Weights of a small GPT-style language model, trained from scratch on English Wikipedia.
Size: MLP 896 GELU, 6.71M parameters.
Each number is 128 + 32 x the weight over its row's rms, rounded and kept within 0 to 255. Layers, rows and columns count from 0. Numbers have three digits each. The size before them is the row's rms in percent of the matrix's.

# down: layer 3 MLP down (transposed), 896x224, rms 0.14, rows 443-555, columns 112-167
# up: layer 3 MLP up, 896x224, rms 0.146, rows 444-555, columns 112-167
down443 102:169173104100121126117122112073124124235139145161155122076149113135156089123148116108108202109191102148069098110130132096140166070144155135149118097104140149075141129120
up444 101:133107127137132109133071119157109127133151170107087174157100121098171060134191147087152105141122154166150114111166075127178120131126157142092123171153156160136093151125
down444 096:077142131099167148110086119121140118088044076182136145178116116116079173165054081120133076099149190122152123150185107069125058108141129115125138131114083125163182097163
up445 105:108193135141123131113140112160091167123150126127127117140097190138072131101107121132138135161104136146106186120199092131110149116124179158085084154119166124138091135126
down445 105:171119199143094113165093157161117108129115141070131155122169113104154135163067102084138177096120153147079118122123126088132053128207089080135121094129156149147144115124
up446 112:102094139118129193164153146093138175124129102123133089135105210105143064099134076209153161150101100114191131164122116070172095101134175108218120147135138166055084150089
down446 116:060134205157076219079126082121113149125160153127132147109175177119097112108144080141123197118120139122184080152160117107144159124198134162135197111137155185095115126187
up447 111:147095097214110057081109089156142135162087183144159130096137114138169124173166152132097142089152173108096109131120126121118121155150139141166160184093150096155055111191
down447 110:078167159187083097078144124150145162124085148076143153101073136138071107176104070124123150144131133091148121111179137154119082101095175114159080123090139178136139097124
up448 103:159139162141125131190183076110126097128082076143136092088159121121118126177111226166144149104104139094117124069085117149145115110170088132100112111133090174133165125083
down448 092:158102064144176135146192135103150112117116158141093102090115142076139163146196075124112144140103093149159094188152135092131179091171072123045149128122058055166074165180
up449 095:142119067156151157138145090155143133090144095108125144127063122041146150150145135146112167136138197122104207136080159160072160164084160127096097118145115136141165148125
down449 104:133187125124141129145169080134114133125172124060124061115078143039136176105146123123137108154077107177074092100140089086153077118086137118106112084114183159137120143075
up450 111:136080137098089152166127173130134081152097163173117130115089132113060147136042131200131072139189113164079125155097139131168144132107143134159146092105109088151151096088
down450 100:113128154155131132129144143088111141115147139093117050105115195101174101136122066132131084105138078162140131110130147109076102110125119147117165122171172081120080132102
up451 094:163123093144145128161078134148139136136137202184195082132112098071146150162143124135150125081127178110121102120103097221143134132132153139162091144117089146118084100079
down451 097:096155156185105111147159094100053142138137182175153111121171185094157174123112179128185095133123099083149130202124112104057106180137122130133158099168145150134148129096
up452 098:118138106136081185124098125134133098118150084135084133118108081121134153172111142152157095126181082112142068154157134089129134132126093093112109111162118111116106087147
down452 092:125141186130181070110124109101097127131074088082187125139110140085099140111147082155124149121112180134082162119152107063126128173106143101079098131169095121133120096138
up453 097:159134167103101151122095153103113144100134070128162133126138126124141131185108138119169201180162109110153094072098123219085165104109096128226116077068105132148123147210
down453 094:125121049110079138139081154176150120103080128157125153157183088152109201116117143060161044094127093094178121140204130102188168162141165175133090118174129124160152149103
up454 102:115145095122142120134126127157159145146096152155158124142171130107145099101180132110086176133141145107084140118159161181109120179147145118141093135134157108173126135123
down454 092:152114121114103098174068122146094084120132126131164124143167100219083111163091156169159130098106154127103070125153081078134102119111127109105164137089120148157096118147
up455 099:117132131184131152058136123108102129160156120106105047079188076105133103086116111104152148124115178122150084117163117113128093092123101107129094169101039098153190120178
down455 103:130092178168089093171180096106140126184147152146115091113071125099070104114143197137086166181189132154134103080117144091100136106086127154081101139106180053098127151140
up456 096:105112107177146130140146139186118138056114100114172148123108139154136159161114102161114105156150104182111123134140126219118112133086136069152126168117101094078095189087
down456 094:144159135123120117163138145064165161125082135110119117179164080101123097112166115115136128111150120150105085106146148159110091098181118120110235143154076084177141069138
up457 099:149108135154161107135140108126118112100108092125137104147079147140173160064160072156166158120119074104151135099167100131110139106159120135107128110103104152095142099119
down457 099:124146112144082139111127124125120142106069062135085135089132056137085091111120146068145135096145172062127141131147124062177141160070140136205129137134109148158146111173
up458 073:117133109172117150153175107097088068129118177070184093136101162107136118149158109152158073147127131157161118171109183117148123153143091126200128123145113123157110117128
down458 070:134144093155185157143091059172125137061127115089150162186116189094107190118053146126130103142108103118127120145139152163225131091132114148122140152112101113166117057115
up459 091:168099089185107145099094138171149115087147093112115080108161109121176120102100143124090151128124113153149118121150105095145176091128131127142115170108084154123142155073
down459 105:093151118148125105143151119058135158098152186117096152088145179117117120130142125182129148108146104088095106139111182137126169116142139144131107187134146124101163067112
up460 098:103145131124156099146098124098141116115174131118139106142158123140118140105140026105145111132054137153156092094152122154060154138066083107130151085065146129133152164045
down460 108:112104123106093129138102124127096159083108143088164080120108141069145109137110136134144061083115136129080188120077100187107188129165169187135057073104149179120099116064
up461 106:091055137131184098145179089143104129139108143068135152152168155160120158152148131143148128137109159072080145117119082126104106128105111170141118176123097112112167121139
down461 103:106146167060077190121087139119143119148129200097104087136093150083149068118145060125129149134131126152107118098152110106089182119117145148116147147182146107145116143152
up462 102:112107161157139125190138181220128123081113148107089100160089121097091126082180062123101092147071182133166172169125181104135113124157171100146084129111157149111092140133
down462 098:179153142172146108100122143115123138169122135134180118114161133042064131159150150107109120140126118127089155077108107104143103028118127157148125117146126119093125095157
up463 100:167126185160082153099189068156143173116154150126082135062187147094081120053133123157110065150177166124087107074101154170143133112120163110110121143168128159122138161089
down463 100:126108175125132174115107153116090066087089155116164082103117115145110122086118142135113094118140144052179097090164103133145150130165164133151105074081082210119107124052
up464 112:153132085143100112115161173131158180149118127136071087122153071115164132093136090156134091164197123102098110098158158121187128152143122140148051111148138123114131139115
down464 105:084140137137150102113176108106148108140117136140108104168099148128081095135048155152092174198095095115126093151173134118170134082137179126097164111167125141168187097090
up465 093:175135080132114144095070136138127090113104083085125203121153156060102123102077163132114133077033181086129126085181069133091103086099141157077120181175090089174097130129
down465 096:141121113086132135100171131093124153088142247119088065125114180132125101148131144134129120133178130149076113115073129138146153153134171102114090145072132161168160146169
up466 095:098109163160119137137121113120174107136080103147100165101186194080059170101154145165104167110085074108175095142109175166142125116164088136160140122104134106163060087158
down466 091:102188167073155151096174180125110126104149134149156113117152114160161100163147116188156107099162105151157154113156170150091159113109126121135162087081140177135086069168
up467 102:123145160110183124167093092126138114091146111052153101158051128137129090147217132119126157205066146144113071198195164121133155119112144157058118142140098133135137120170
down467 110:158104149126082067096174154164157155119165108171077121118124100118115215097109142108137087121123120137135157108045149125117124125144104129165126167170170165149142103097
up468 111:136152112115095139130151129106140139091074090171086132126147132091111149131093142170130156110140063132129110162177137128177162121124138144066166091104152066114176150105
down468 108:159133130067162116138088130126073175138158110146141131101144104123123213127144098143108198153107114068099093060154183117090194090146132145198072105085113116157143132130
up469 095:128108143168113164134058139136166161126175133122138075083134166125200175192194120172126090190175121143119121137131142118144170131137069182102150162101076162130157113127
down469 084:127090120127128128158114124121128122125168173103123125090098092086110151118109106112091155178093104111114137117109168105101161123077114131156168115117152182086115203156
up470 100:118130146075082168114138133091125128111128142079140074135106113145147151185145162122136142071149113107101081114144111141081081154124077167099114132147151133105124103181
down470 108:136158153123099168133098121130144116119150140173154135148130122127100119175142155143079167064039219121124107183190099113120096152203103131167130115083111126171153178122
up471 094:175139174153121115131156155109107075138125116155125128125187092098103115104113098122128195102140148103121213150133093176174089146105148110061136103137146170183086084109
down471 095:119123113123077182145130146177148108104111138204140086164111120147133161190105089088090118141137166121162112156132104116102162138128076080092095122137153127151141126120
up472 108:104120096175191127102094173124064167106131089211109091121128162156115168194106122200172121150088166189113114107144078155132175147059124147107148135142147128156162155111
down472 110:146125110185066122135078098131124051134126120126180152104148136147081086154129174133089165121155116108130103138115133141106102073166196165126134167154152109124122061049
up473 096:104119106136131147090196170052186125182166107156178131150110050075138164144167129089150117129118140099097133152065099105189105162101112119135119137083074159092068174106
down473 097:055125145145122140141218142139097106102138119112152135152142121147142087041117093168129109148146099138121175148173181143026133122129127180137101092103147158151167205169
up474 090:111137157110202112140120118093132120152150169126151123094077066178190127083130060186126066055128121130126145156185107148162157145113160143125083079081086135133143102138
down474 102:098147126082111100142156119158135108131149161117072166160137133137152157172099145144166124178082090152137174141138169069143147183113105156196129132139149166142113182086
up475 114:132140102092083076148144157137113092144147096117071170102072172079099101108138095091137080129139166118197166118090168157086121119090171123160171114178107150098107099143
down475 116:132157099120100144115154107074120137127159181126129144089072078111135156111114114099104133114106128159179125106130184171138121157124096127097179141119071115070076101088
up476 083:106104150130163099130139139117115099131094155140122038102166121161144161127183126108118098089096133169142102081195142076174152103129148144135130159163169109065115144111
down476 096:119144120116122151126148140137109103058089164163122094162196121157092166157134104107188094124081177155132147161164125087139127138104165087181180090158079114108109157143
up477 110:175154108143128140130114139148192098103128062125121134115142086168155081165106060128079135161065198074106112070121116115149070163139147104166167116136095114131096159145
down477 105:223102113129109219173088130156156130117110078098174192111105164183122152120095119079138142139143123111091181138102154140136188125050185136159099134064183141141170108064
up478 092:101153165096107171163147106126135108162077088169153157176094151141048201124094140137137077172106176123071147146120173092120121134129128138103114109097164081128158120152
down478 083:099160101147073127141124146133114110130131188107097107116130151074128116192198056151114114126141141151168144129085081158136193115124158145162126162126159144109088126133
up479 101:171181148100105160091133142112172171074099090160143116148131124121120117136152126196156106116167094107093083136140127098165163097165158104152109137145158116137082108093
down479 097:140118189123145109108112101100089111071149214088092102110189119081146142133153103176121153174131132197108086117130096117089172145149140070119121147202143159158113168176
up480 107:122011163128177068114115140113128141159188162056104155168110153122148123170081119126101082209151179174107099127146140110123125105135107153141138124055103189092136133126
down480 106:188200137109125152113127064148152100106145070218134184126103155136064086104136121136149192147135161106152152101113086143113123108121157153147084130129147128121090127098
up481 098:149068104179141126110140132150109188137168108137181122108120117120118076168087107092151140102162128101104145082118094137102125181143085227081210208063120124087145132076
down481 106:145092111140087121079074173089103123157124133161201129120108135135106110081175149140140134118127088176152130115108147073129059136110116171133156071165160128110155082162
up482 106:096157109196181137076188093112107123130066115167140193142070162196156165208104126137167110139140154087147168128108099131115120140118146122166078072175089121115117130145
down482 117:132144123110135105030107127127143121056104147131085090098137097088142132128135166089112100147143171182189155150145109126123101133120097153059129154174184112127120107166
up483 128:080087125131102152171119088126120091126163099108153145126054156128136087190130167118110094143158130115111159103170101150110153143151130119125151096151093134152099153101
down483 108:127100169080115100135089089133135148127144100143054088124078105144183101130078118074176106157090094127096197143135143205093089117126148104135132116103079148090154166118
up484 106:153105149122147147080134100120119109146120066103141097086137131038133163143114085134120187117190145126110091119127089179100151082068132133114197081081132189083087118137
down484 106:116169137165183145113125132131121089120127108125121122154097104140128166089136155075109086144082138129135077103150192173096150072121129156160089098151111124111098132143
up485 092:172105177164080120121130158067116136181138100136137176116115110146115094139154124128111138142096054100096167100123103107126167093183140124163084106171136108154134122125
down485 098:083108103148111160174136188124109138137098134121105165138134134142121106096165120153112112137141170160091089173138144113164112126098113092152110145200119101146076151113
up486 108:152122106159036120134112180096121111196125085123142162173055185164129129076135126101159099129170109071099145126098069158169135127118110127139178128144095099102135124103
down486 095:117085088107188091066085112123149140145119135067164094165219091054180099179142093128195139113087134209131118100150134151180059109142162122124155114126102122156139085078
up487 103:135077117097152111115122143097213117083087136086158078113098117049086057161156144120129117103124206122111143119114133135113106147185127123115139158118122204136162154131
down487 097:161157109197105147102116138170115088164107115098164126180088092099182180124076138175173140153101117077189084151124117166144139099117159086087095095100109092142119115152
up488 096:136149137085161141148126197138069129145089132107165095128144160128186161105134132113169146145103081107119154140114137134143141078136128149138101128160130144159081122098
down488 094:110182131141146128079122107140098098159174111139141163146153121068131140162116185148144137140135128127119151182093105089133159151157107122133148153123199094167158110081
up489 098:096087138069219198106133161108134153095174158170105123073123074128093117120102091114140126141108161174061099111131168123117168158134105125188106137110136121109177171178
down489 097:150082059133117074109144165083094131097104137137102132054113129155170105136144135143115150141143178121116187157151074133191087115149186173153112102182119128122100112124
up490 101:126117172108117060089165171144126171072115142142135092088125145141165132134106117137176095185142147089171092031097070099121127091117162159134095118097138083129150114122
down490 102:178136124080131107128158105181185114112142083127141122095146104123162115128141057118076140202146127170106168122156091187161156108087079083125138128171159135105102140135
up491 098:178124110165155117109104091102159158095082115168101127148110109100156105161147156105095112107139158128134122136105176152119110116118123134144101179115137173185164131156
down491 094:140104144131167114124130135074103091116153108165149108057088154119165066111141145149116139123156124115088146134095101147179151135101114168123161123147163107135098135073
up492 093:205149195113135152117127130086120080123155133138102112126151146108152104092153124081148112147103113153102142155113140149100117122083170103128116123168107149145094131090
down492 097:101133160111074107162149096122098128112093191172132140089052171130137130108072076105068054129130110056116179130193123108127136140091106135131116089124111153092123129126
up493 103:084091140181122146114161138135128115110110151137125112147132151175149177080149087148129137144106086088157102127138109119110124121146107132129156073076109127117089140115
down493 104:156096091106164096126144152150133092145102146127052120135129131149089136108106129147135130114142177095135123088153121147107164097149140099144090138070145124098140100137
up494 095:063214113123133111097121144146102119060121090100127131159117101117179099095124091155147101153171139135152179117139168109121166145162154102154102176132094160145148146065
down494 100:177091134063167150157174120177153196119146142184159152173117124182084095158136107104124127101103132095065118158099116146195110099082052169099179167116156080096098120154
up495 104:128138167116132101132119155125104111126187106103129117114136164119161085124245126180129143080112139107138139167138130119110138129076140076138144065112141136129116114080
down495 095:158162149181150093077124114097134124099107104146099098150077125120110054153142156113141143134113106175090130117156206078163082154093114149077081143112114156092164065152
up496 102:170183170029137147149113133121127154105084137129118134127167129119110114168082094096150135088118123132113072064074144138097103145125139155140145209150105141110156118118
down496 105:101145083139123152106135116111119103176101195112132160154127119156149114179082130130163114110142131047175157136196134110158111090148114118083209153087114104141121095050
up497 108:148143116144152089090162185143103083105062119166082119131130087132123049145134147142103130129121164113113152072106131181167119140178126163135102179138117119142117067140
down497 108:075154152124096092148138133150120095123146155136102119122168089089116089161162136117100141126166116120175146122123154141122168177086090136127096111119106140118131119151
up498 101:130135111099128144125114174116074155078150069181073140168085124160168126110125149156123069081172137129154149057080125050084133141164178145177138137069103093157087079146
down498 100:110169077160062143115153106156156095129112096102108115125118130138178157199131109127139068159085154122166126143087196113188145115109084074142098122150077140133101145149
up499 099:116113148097173143137075115129152141137138092128133136109160153129118075134040135118102165149108090109099171186094111059130126124109047077109108163116167103149057098091
down499 100:133101131122077138148120175105140124113146135191107142111167193106163176145181099069147092116111090147148168107155118130133117103052148112184134123067068142183075131075
up500 107:123089154209089139169106096086143162099088101135168125097132173110129164140081135075141162146173137147089151156125100116090130142112072099127131131183189189159104103147
down500 107:091134160091111085119094119122109084134101070179117157124081129155125192124163193110066056141187146111131120088181113132164082089092112098092127153070127129116151172139
up501 097:146132146109144166099099127110107107134104125166098062138108131108164145149118103138058119109113124092153141144176063172189065136063161105135152128197156166120149113130
down501 089:151182059117137123119142163141135101110156113132131149135106075161106141091142163136067156103113127162111106131165124100091192126104094126101145128098160110118128130116
up502 104:083067092111095179166141090129170158154167060122131137149104186143088112123067026160139207159149152109178124137113099088114134112118126141132122135143149176120190140099
down502 103:117103211099153125160106127136178121154152155115139106119153113121146146117134107098140118095104139157071107101111080106161194160096063117135171143134114160204150111167
up503 115:118108173170124136137165102166075133103107088208181141096065074072170160146114134142147115093158138173174080149150138136172094162118120138115180094113095119102184176055
down503 109:153094130120114132131151147107173121137095117091171087161131176121184176101210081113174095080068150146129204113140121169106112157062125127130135139120140096157140120126
up504 102:190177164102146142178100135116101127081122144206169119099137125128111178183117160136166107152115146136141127163127255109151041148142159145137128158084128138167163178133
down504 100:150106149173163176217115151138181167118127103028119123162161090118056126094123147137085114096166168079125126050113133104169153108074148078096157164094107146098114156146
up505 107:137096130156126120157157196167080103157164142103129103188115123088085136153172124110094124210158113114165119128166113146127153118134164152125095102149122139169167138133
down505 092:151098155121129154133083090108126123141141144107162130112082170139176140118115154080168113128104127131134147065153130165079124141107087079110156070118180174093111182163
up506 101:059078068122100169093097138109116139151125095084099146093149089059111120130166137171146117097118123155102147110158070144142123131144089197193136112107100160111176120126
down506 101:147132103160035107154102123161106128111159167127130120087140157103142140035094157126167173173123101130078091090141116174139123142166094145098111142121146120107144087138
up507 094:061112094208170099139132084125061126112151134128135115104158094124147117135212149101141086083144152122119150086169095148130077145141117113182193139131138132114127111115
down507 097:089177079189087097150203111124080126098115136136139148126152087085127120127086160086134179160145184115154147078164045141144104137104150149065110124071135129187099067132
up508 097:143162151131185154158116126065095136188109140132138125158108155105108138118134148089176101101103101105121159122145100144176143060142155187100109202136160117093113130149
down508 091:134162127161091093111150148106123189106159131123112184073122115137066114140131103131103176150124123094189185082096139083125137137122094142114075134124151154094106132130
up509 090:126151207129151153123138138151136168144155096145104191153169144108119123091131151092106116070163134129120096163220144092167142050072101099094150142191162130110152104160
down509 096:181096161119168106151108087103131084123099136118140126187119170094121133149089146136060134153117123117097097154123131119186134178162158136103113102028145128169123131118
up510 101:132098100209153102052159140176130098113088151102128103091121119112137141092177132174095125138108160109130125157124094188086150132105166122136130087174070119097122120148
down510 091:099120165134145117182129116137170196135115089108143075149117142155134145144090126152108108099178152074120128122126096155173163116193103146142148143093165148143125136144
up511 091:178116101154076107123142153108085054106155081162054085109156104110101165075168186141134113189111116107154131142114144104114142135094105069111160117126147111154167152132
down511 099:141134125174088110117155107136178179136139126145111136117158105104146156124100112074128101151045116158173110127137163110100157169125106168123159144116140108218103145151
up512 102:148145133143117051104098103123099118084195129081109129108063161118149072097205116186141169156096125151119130099155145129132116107124095191099144046131125101125105156154
down512 100:163115192105126086098123160164095073146151115086162091088177153090142122183128120095084096145103160162136111096116088171124136120158114129127158075187136130172082118162
up513 094:177093119158177086066159195157125131143151144137143142107176093141103167135133185157146111100173095150094096134061087121168138136172126102085131120089160110075091150175
down513 098:103123125164151126122039121188198121166103148131134159120145159095167165126109128068123185126111164181122109066165190150137155130121121061164155160138149188143152127139
up514 105:137094076197123122111089068110087151062141145107138084085110091076122135150153113095189085099121107085083120110110138123172105129106146122112148143168128156111146117109
down514 107:072225084079137199120148111120197186090117143063106169136155087133093120125106155124098113115073148128099160152126135102078154127150116152138098104170074078135074091154
up515 098:079211162171087149122110104113145125167125112118150104132133171139157119154139101110081111114175128109136120114105153116130136101105107095130131075157141152128113164182
down515 105:141171107117108135106146084072156114194112130122132170143152167124124111148165112107135099091152079103107101186142151177103151220073148088105151159107138178074117133131
up516 095:168159145066189088070087108091156146120186060183106105121151086065162112134123106125085117164103153123127099106163110171130166141135149141087128143118137182119115131164
down516 108:087169102160113115149119158117119115085132104092179114117046112071189113121101127109088075077099054119121113134104161094126060108133171072094153141140143139128132096090
up517 091:144123107105148186170136111117177129087200202111146152131118148166151118156081158134132135176032081110116138150172137172110102125150136145134116107195116148124109156113
down517 106:162119094108112105133128114122140077088104104081113121181076089107111140166158118135147108079120128097139166165092118110105098117110110125165136097124219114139084080157
up518 098:143123138154128174134112122130170116152088153130114150095126148143155115147083094066134129158148149118085167077122103163146156159120100101109140151141188116155152146144
down518 104:148189102137139159145158108121109097106080158139094136124092135171126115184140143110095122160104187087151109118118087125143158095100139131089139116098162096149178087158
up519 094:179161120116124150111189082076119142119104160099129076201082132090099173140164132102116141140101070163123143095121119152075099093126101098111172176146103105122130128200
down519 094:143161153125118139145120073131129131183113125117112160132146090144148152195142132102112153114112085085160175151143089071089118092133103158184128190084152112114113129145
up520 104:128082140146144138129080151115085101095111172155130101055096075133092125118084092097139146098145175165085126063174096132117107119079109114129123108161095172161177189117
down520 098:158191147153092124115119082160130156181179064072117130156136115074056133095063123161121078169105077136155129137153135134138193117104159134129123130127074058160094137148
up521 102:155094094170102133109147112151099097146091086114104087121106090157153157112064142095097113142150091102131094116103099125128093106120149119151070122176080174121124094191
down521 095:115185199122098112117169175157073112106144081120161144160122157130058154118081128201167111148106145137187174131138120116114090136137189179091095123110113150127132148161
up522 095:122120156154117176126145165161119111075089137102139086124142097158149182129180136097141174154113101122098125156209118087081116119136132167061152121142160124084153160078
down522 094:199106114080158121083109053120117090192123155084141163103156144091131103097098118121155134098124083147176159120093117131110124095149099115107122112153095083136130065139
up523 106:125099139143136073168161110115113119147141134079130167189183099103116125163153135111111113109133113134090092148069097134134138125110120098154135096128140073101144227166
down523 095:111133138114094086087120093104143083146143110145150158124106126178053144118123137137104143188148135080125141127199089079103120122143078127079109068147095117114189102105
up524 105:204124115127159125087177142114132097154121100140137103102102100115151119182119114048166104133122058161138118105118088122156119080087093143150173136124128139170152140134
down524 104:184083153122140145126101137143137116097140164110065213123100174139202105134193157129097141117110164151128149089099064147158117132118126149128145086138104121105084159119
up525 103:134115126132057095126138117172129178125110136090112122117079150093117146140185125084125123183085124094067113086124101061167120183179121146083131146136125159106135124150
down525 103:138136130105102190154059116164081173192098121136109115079124129116180121209130160084151175161140130113134140127122131153127199097123149163083123101167089121110145128099
up526 089:150123113130127138086134033165138087091161122130129133099101131139147162127100111193162104082114145110120167124118126175146151079169084133131165097127098105109157144132
down526 097:111074112090123184181157200188093141155141158119167067118159126143139172193093110150174185181134094152070151159148138092100150123106145204128145173157150140151129142130
up527 092:092141124154133105132114079157129199164181090103141121089142137084122127117109143129111091110161157118121152121104111154103184186140100094156204084210154163154128136091
down527 102:125148077080126156102166163099139113111105153117126105176122053129097150158159152132128121079118110172139116117182144171120121111101185100127125159127190106149143111088
up528 100:109171146100138133088173151090132160132120182122140135150124159179116111143189133122119148110105159145185121137153066101133135129159102104093143083103121127154117145118
down528 104:126124104170160100151133135128124114093178117160085107181139193090126155089124094128149172130114117085120151097134122164178139179142131124189120141141128096131123132100
up529 102:171135152072168074095184143156112096037138168057156132108148113109181091177131124113126154142045100062124158146128130069106113110125122115093165173117186117120153164153
down529 101:083159139135146151075156112065106118169078112127150105119098091156173066108055137121115161100117074047105141122141116130194137092135078135138105181167146149154141136085
up530 110:170114134115102095167102148124160152117130156113144126188112064088116112100168094123084137148175149084136154135157086118132101156096112110073104079096137148143106111042
down530 106:116129121130140209088137160087096103095159110172079113134132147104157096125135141113148151092123135099109116139103116173102120101204136133139122138126138152153118144144
up531 106:127116178169147151109190108108157134139109125140152105175124000106094076109085147098108121107098088092107076096165169114125129121107141131108146094079152094155135163117
down531 093:147074088081127128218174110128130173092170119154148082131145145131154117148113075173069077098126075147106152129088126103165125116119144086161123142153119093086116148155
up532 114:135104137126093138174141110115078171126076136152088116119154162114106139184108150121069135049157087118169098132120163119120148177111084036183137073119107086122062153089
down532 109:046086178160121119146188135135131121129105122097137092157195121117118129117131076152136083111121123147070140115080175098123133121098115103081172120152150124130120108118
up533 092:172131133126087153171101153115162107091157136155066123164162138120161060120154193122102117109119125049141103151136099134187095062150072066097129095140072161164113141157
down533 093:089107085046183170122107160115146088195134110102102166098144167090144150135118100145099142161139185171163141117117136130059063109090146149160158123174161128127039119112
up534 104:131130124122180140148134117142148089150067104129189085143145156149085182112194103156100120063132150106145152138109111166119091111125127115162139123115143111071082123116
down534 097:120056110156171145130164135133136095126128114126078151185129121110160108130170139150119066081122193148061124102113123068098090112107110117109133116151141176170177154134
up535 108:115123160147137096145122126128128140107160134080082098191183112158158112112092096180091130108140125129121083173131163064142160058127168140126139089092144113145150121125
down535 105:049184072072162072143097209146089108102095164153153152144070104128098137118089127181120117127113150173113125121217192140093147074137100125206103078156122131097123120150
up536 109:182092148163095087118140146125103149137120191180167100114090185169142062155153128161109164125085078126122109147121136131112129094129161153149113142146195071115170059106
down536 105:133080172141173031097129132175138084154057121136142173136100090121124138096062127101170192098141117069139080165124125178175142156109119130106101167129152186091141092158
up537 096:055140149061146103112128122096099114172118126128157108091132123091135091189108107144124125100138106106127160129177112127168116096121123114151130139149136118132148161137
down537 112:117156158119118222150156192135104080124148113164125156133153197200077126129082104171145197149091121145153116122121170135130154120085141160187109135106155102122151111098
up538 092:127170153123124133122155142071141119075148067120098193131124135076186115194096158142123155122104076118086110153141140161124121132146121160190151155133052138155160111127
down538 107:127169058166096168145099088177159099110122162137151055070075150138099105089140207092105141132182155071173100110099127069160119120131168160101094141148167132119078067142
up539 093:155109107139154155101108106128102133140136153113144088116106096121151135065137099132191156121133101095069114143155136137144142124161096098161138136133130104135138149142
down539 107:135070136122162141125171133185171105125130130108103139108082093167172115099149075126113149142120172119092096132123145126109193132113153064183120131111140124127156119117
up540 096:113074077215131114164085103127104092127117101138113108158127129149145114080115153170155102139157144109133144160120127154094092157093111085139107156157093139089120127098
down540 106:182075171088143112103136079119133144079067195115090101092157121106079112151144147112132104125141147154141068131104095111082179095123136157139067162173140151155098177160
up541 093:095128123130131127146146121131126082067128157126131135081087141116150124114098112146152126184173131127141101174102144161106123138141133141170138102129097131064163127135
down541 104:146154119185099104130139106120151118111165165123144130155126120135123120104093089155148201175140093107148080137149114101190133164140123154119030159135181090103130144100
up542 103:119104197137131179135129120139117104168106164120099096125112152108120042131100145113052137169093126136154173163144118126181199092082118094112140154067166135142091113122
down542 105:129096091135115106118201160142139133106105140125164155147142104185088137146119108181168145169187104128103082120109141115143076144110135150152116098151107089110166087152
up543 094:136136166109092134108117143149143131174124087129110103151124137217188196097141136127137103126171162104098112144168116170123124132173126135045120169073131064136141109119
down543 091:182157181110189116133114097118102155097117137136150093111125164158085118143179094101093140107119136151132124123138083128081201099110204160137146102131151126112111127131
up544 104:140099102144163125098129182136128088177089155162127102150134084211141172114031097144109131071152126144161183157099143142178208137161081147128081106117112119130184114131
down544 110:115110107135134152100134114116141101114083152119111113131121099117251177122090159140146105220113135080144154077129073116080118077116179121175101109156147186116158158079
up545 106:116079120121089184093120109132071126151114125132145179110136119110119103068130116105146137147094040122169102143138119208093156124115152074101085155132120098161100122083
down545 103:169088099122147112136059087145167194129090123098074140116088157132117112112081180123140192137156190141100125131101157037132138103099141137143145133102131134106163155135
up546 095:138047126192199131096090078112136111058144129145144102109090132114167137114106110154171159075118139135099119118144073090137108142126193119112160146073161124109187123180
down546 084:083094143114079127163186174174133120121118119092167137175167111075126107157114127081104089202111145133083127144088165133113102164158098108088160104184082087138104119099
up547 103:123113119115174124104134120093137165100132159117125082100170120143120105202132162133178107166103183151117169171083140085104126134054121154096103090157166187147122126174
down547 107:086139090124148112091107161165089116137105155184069187095103103075093166072149164102084132127114152127082090088153180116120113169165141125141140168130107107100132094102
up548 101:148164188109078116123112078155163093076113112128126078136103145148146117132103135161089116158129197114159116113180103124112167159109132066068115129112148137105148144121
down548 105:105116126111143121155189161114146133136141144135109137084104169140097153085123111157154018086141094141126185125161190115159105159140104082132183074159132096154145114139
up549 095:139118104065120157118053100165073176116154137176120119122135118171187109168148110162145153157178081166116170122100095132101170112154128089170081063164135159102122150147
down549 107:112155064078174151116150133141156169090170167163117114147111153129126075106153121141212095142127137095169113094095102123125152089115132130210117124184110144119088138064
up550 093:154150186123145070093159127096095079136130136100142195069163153121159123102148090055146142142148106141132089135133125162076102135044092155134197066107132174122113118170
down550 094:125157138108123081109082147099087116078171156080128101136162109176175083189126163190059110086161127142161149063124147154124133130118143137069123166090130143125121126142
up551 091:103094102136101126136151133076107130119141144137115127133134187096093085073098058184149157142074112085176145116133171090107097090139103084152119141154172170201174153122
down551 102:150113130079114092079163123139116109154146156045115204098083107185108136122135165100145133144109152133130084156081083156108118150082155148142149110140102125129113065112
up552 110:158116104156099144150099097168153134131144114127111107147117118107118115111166136109109110140082185130141144084098101077129098068135107126100143123140089187138133101133
down552 108:121046157067128150099116090124161155098116094157100077078120139118137172162116126076121093107182147142120159121188140216050093192121125160152168112091130185141136176140
up553 104:086133190076106142152126138111114105175109141099145097181157119084158143116129143085101105156124155117091172119097168114138095152176130084146103189123128095177166110181
down553 103:167184177135176156085068130114138178131131089088084082191118145131104126107165112086124136118142098128069124133175131125074088135135116110053050154131169117121166126142
up554 100:110186108151146182113199209134177122141131139129164170079094156093111127154124090125116144188163116180117148097108153154155113104060116124163153159102162198107118094197
down554 103:108083143093116131161155074081156159177138159150079102109202186165132153139142170153126118194116146054120123073154080105112166139118124137128143142120116152093130152170
up555 103:067153136161132193111100167107105178082105061093059138123111086138136109151143104160152110117137101157143145160150138144127128188165130120131105111154110125129095124107
down555 109:155195160123127102132150125154111113114127148178119150144126163107067123188137159115110067155164180074140156126131100166152112072124088147118166084143164117098123108100